From a checkpoint of a small transformer trained on Wikipedia.
Size: 6 heads of 128, MLP 3072 GELU, vocabulary 8192.
Architecture: LayerNorm after each residual sum, learned positions, biases, untied embeddings.
Training: a variant of Muon for these matrices, 843M tokens, 3214 steps.
Each number is 200 + 20 x the weight over its row's rms, rounded and kept within 0 to 999. Layers, rows and columns count from 0. The size before them is the row's rms in percent of the matrix's.

# layer 8 MLP up, 3072x768, rms 0.027, rows 2669-2674, columns 512-639
099,189,176,186,194,193,171,236,203,201,169,180,210,238,216,168,187,208,181,201,198,185,179,231,185,215,156,234,173,181,222,203,178,211,203,219,211,172,181,203,178,209,192,176,190,210,183,183,219,208,193,161,238,176,205,167,193,193,169,239,181,208,227,169,186,194,195,195,208,222,178,196,225,192,253,215,207,214,193,216,193,223,220,214,198,172,178,207,173,221,218,200,213,203,232,203,209,214,222,158,215,178,202,191,227,176,189,180,217,199,251,156,187,240,205,179,207,216,200,202,193,198,216,183,193,184,219,189,205
107,186,219,208,222,184,191,173,197,215,215,186,211,210,209,213,185,202,240,218,183,197,191,212,205,196,200,216,211,183,208,192,238,192,156,212,175,185,201,214,169,222,225,170,159,178,194,217,183,183,183,183,192,254,181,222,218,182,233,198,217,217,188,200,222,215,206,173,185,187,223,211,202,183,184,137,195,222,188,214,199,207,219,176,211,231,228,188,191,183,230,202,194,188,204,225,197,198,165,202,195,165,170,199,177,177,174,223,195,194,204,183,184,208,207,198,187,146,196,203,181,216,240,201,237,173,210,194,190
102,180,168,240,197,172,161,222,182,170,220,194,207,187,228,182,224,243,182,196,199,218,187,158,232,250,195,186,219,189,181,222,146,163,194,205,183,224,213,221,241,193,204,218,203,180,197,205,196,236,184,196,188,176,198,213,181,154,191,177,166,210,171,193,185,184,180,201,248,171,177,184,181,213,187,204,212,218,208,227,177,192,218,188,174,206,188,200,198,178,178,210,195,192,209,214,175,192,189,220,191,198,179,208,202,200,205,183,221,197,178,194,166,221,196,198,204,216,240,215,213,193,208,255,224,240,221,228,219
108,182,210,183,218,226,235,176,197,192,202,209,200,223,167,216,140,194,196,166,206,214,193,193,201,196,198,216,205,212,189,211,189,224,203,178,191,216,165,223,232,180,191,193,195,196,175,222,182,201,214,189,180,223,205,218,204,187,191,200,217,171,193,201,204,225,186,161,179,194,204,209,188,193,156,214,203,202,203,159,246,200,217,197,213,189,222,166,222,215,220,180,177,199,193,203,189,221,192,188,175,206,211,192,198,189,201,199,182,191,156,207,190,211,180,200,213,211,189,227,197,198,190,194,174,211,208,174,241
099,190,169,237,170,224,178,207,193,159,175,194,197,227,185,192,201,217,189,178,188,208,231,201,194,212,189,194,205,184,179,167,205,228,215,179,183,196,213,180,265,195,251,227,201,221,226,212,205,205,205,191,192,183,209,200,217,178,222,210,179,221,200,202,207,193,182,221,202,226,206,212,151,189,205,203,217,174,252,196,160,179,208,196,160,243,203,163,195,200,193,159,181,209,203,213,225,173,166,195,191,200,165,209,182,188,163,162,217,185,218,206,201,170,196,191,189,202,233,198,175,211,182,216,187,225,189,201,154
103,180,215,194,206,191,196,190,200,209,234,157,185,199,234,179,217,162,189,206,188,210,192,231,213,214,219,198,180,220,201,167,218,232,232,208,226,166,182,207,187,250,192,227,186,209,223,193,231,206,160,226,213,195,210,218,160,217,186,203,163,200,215,193,195,197,195,204,221,201,211,175,190,206,186,208,237,226,206,219,194,191,239,172,198,185,182,168,205,214,207,233,194,188,183,196,199,224,190,206,184,179,197,207,176,228,219,179,203,224,206,200,206,198,176,222,191,210,173,170,224,177,189,197,213,239,212,202,201
# layer 8 MLP down (transposed), 3072x768, rms 0.0255, rows 2669-2673, columns 512-639
099,204,223,209,206,167,185,193,242,213,185,231,191,144,205,242,204,227,215,174,215,221,179,185,195,223,188,213,174,227,197,194,240,228,199,194,178,212,192,206,170,213,183,230,192,191,236,214,172,207,199,193,189,182,229,192,212,200,204,190,173,198,195,220,205,222,187,197,233,187,196,191,223,184,237,173,203,226,186,181,208,181,189,236,231,201,209,189,223,182,220,203,209,220,208,171,164,184,230,185,224,169,207,181,211,206,235,235,190,184,224,223,187,206,184,180,201,208,228,191,193,215,156,188,217,215,215,228,183
104,202,233,191,206,204,219,162,223,226,216,221,189,215,212,200,189,221,182,186,175,223,233,204,184,178,186,195,176,187,240,173,193,201,210,203,211,216,202,196,221,203,195,175,216,182,208,248,218,226,192,197,211,187,192,201,182,182,205,180,236,223,223,202,179,227,195,243,198,207,207,182,224,243,231,204,206,203,176,198,220,229,190,222,184,189,192,214,183,234,203,189,196,194,241,233,216,171,188,224,191,191,214,226,201,223,215,213,215,193,192,199,212,235,210,171,154,228,225,193,230,211,197,182,181,227,176,209,198
096,196,220,211,216,204,230,196,180,242,190,181,161,201,219,168,208,233,229,164,223,192,173,215,175,242,211,224,217,197,221,210,176,185,184,244,154,228,195,226,185,218,180,205,186,186,199,190,205,184,217,163,186,204,173,200,230,225,206,204,189,195,178,246,209,207,204,190,187,177,193,257,176,181,215,217,194,245,212,225,182,225,172,213,221,253,174,206,211,179,184,202,179,236,222,206,218,191,222,205,165,175,207,191,228,194,210,241,209,180,192,209,169,202,224,154,183,180,205,222,195,236,196,185,184,195,169,182,203
105,173,240,199,203,198,234,200,203,206,177,133,181,210,186,213,156,193,207,197,150,169,205,183,240,177,187,207,220,198,178,207,182,208,199,182,207,209,176,214,210,183,176,161,195,245,259,221,201,203,217,186,199,184,179,153,189,186,184,212,192,219,183,209,190,197,211,213,177,198,208,206,214,202,174,180,186,207,188,209,220,213,161,180,176,185,216,212,209,176,190,205,167,210,189,173,171,178,152,174,224,161,200,161,229,205,206,211,185,199,221,207,195,219,206,191,256,189,190,236,186,196,205,187,177,196,221,211,205
098,182,189,204,192,200,231,257,237,187,171,206,187,203,210,194,219,201,216,230,206,208,229,178,190,221,183,209,168,208,195,207,232,169,221,217,203,207,223,180,187,204,209,176,247,179,214,204,160,224,229,202,200,187,208,199,196,186,157,233,204,194,202,176,222,185,177,219,196,210,200,180,183,199,193,194,176,195,196,207,211,208,172,200,191,230,243,189,175,186,228,205,179,234,228,218,161,151,184,176,220,187,174,186,162,214,213,207,173,202,224,197,196,222,231,194,200,213,183,249,202,203,216,209,188,238,225,205,182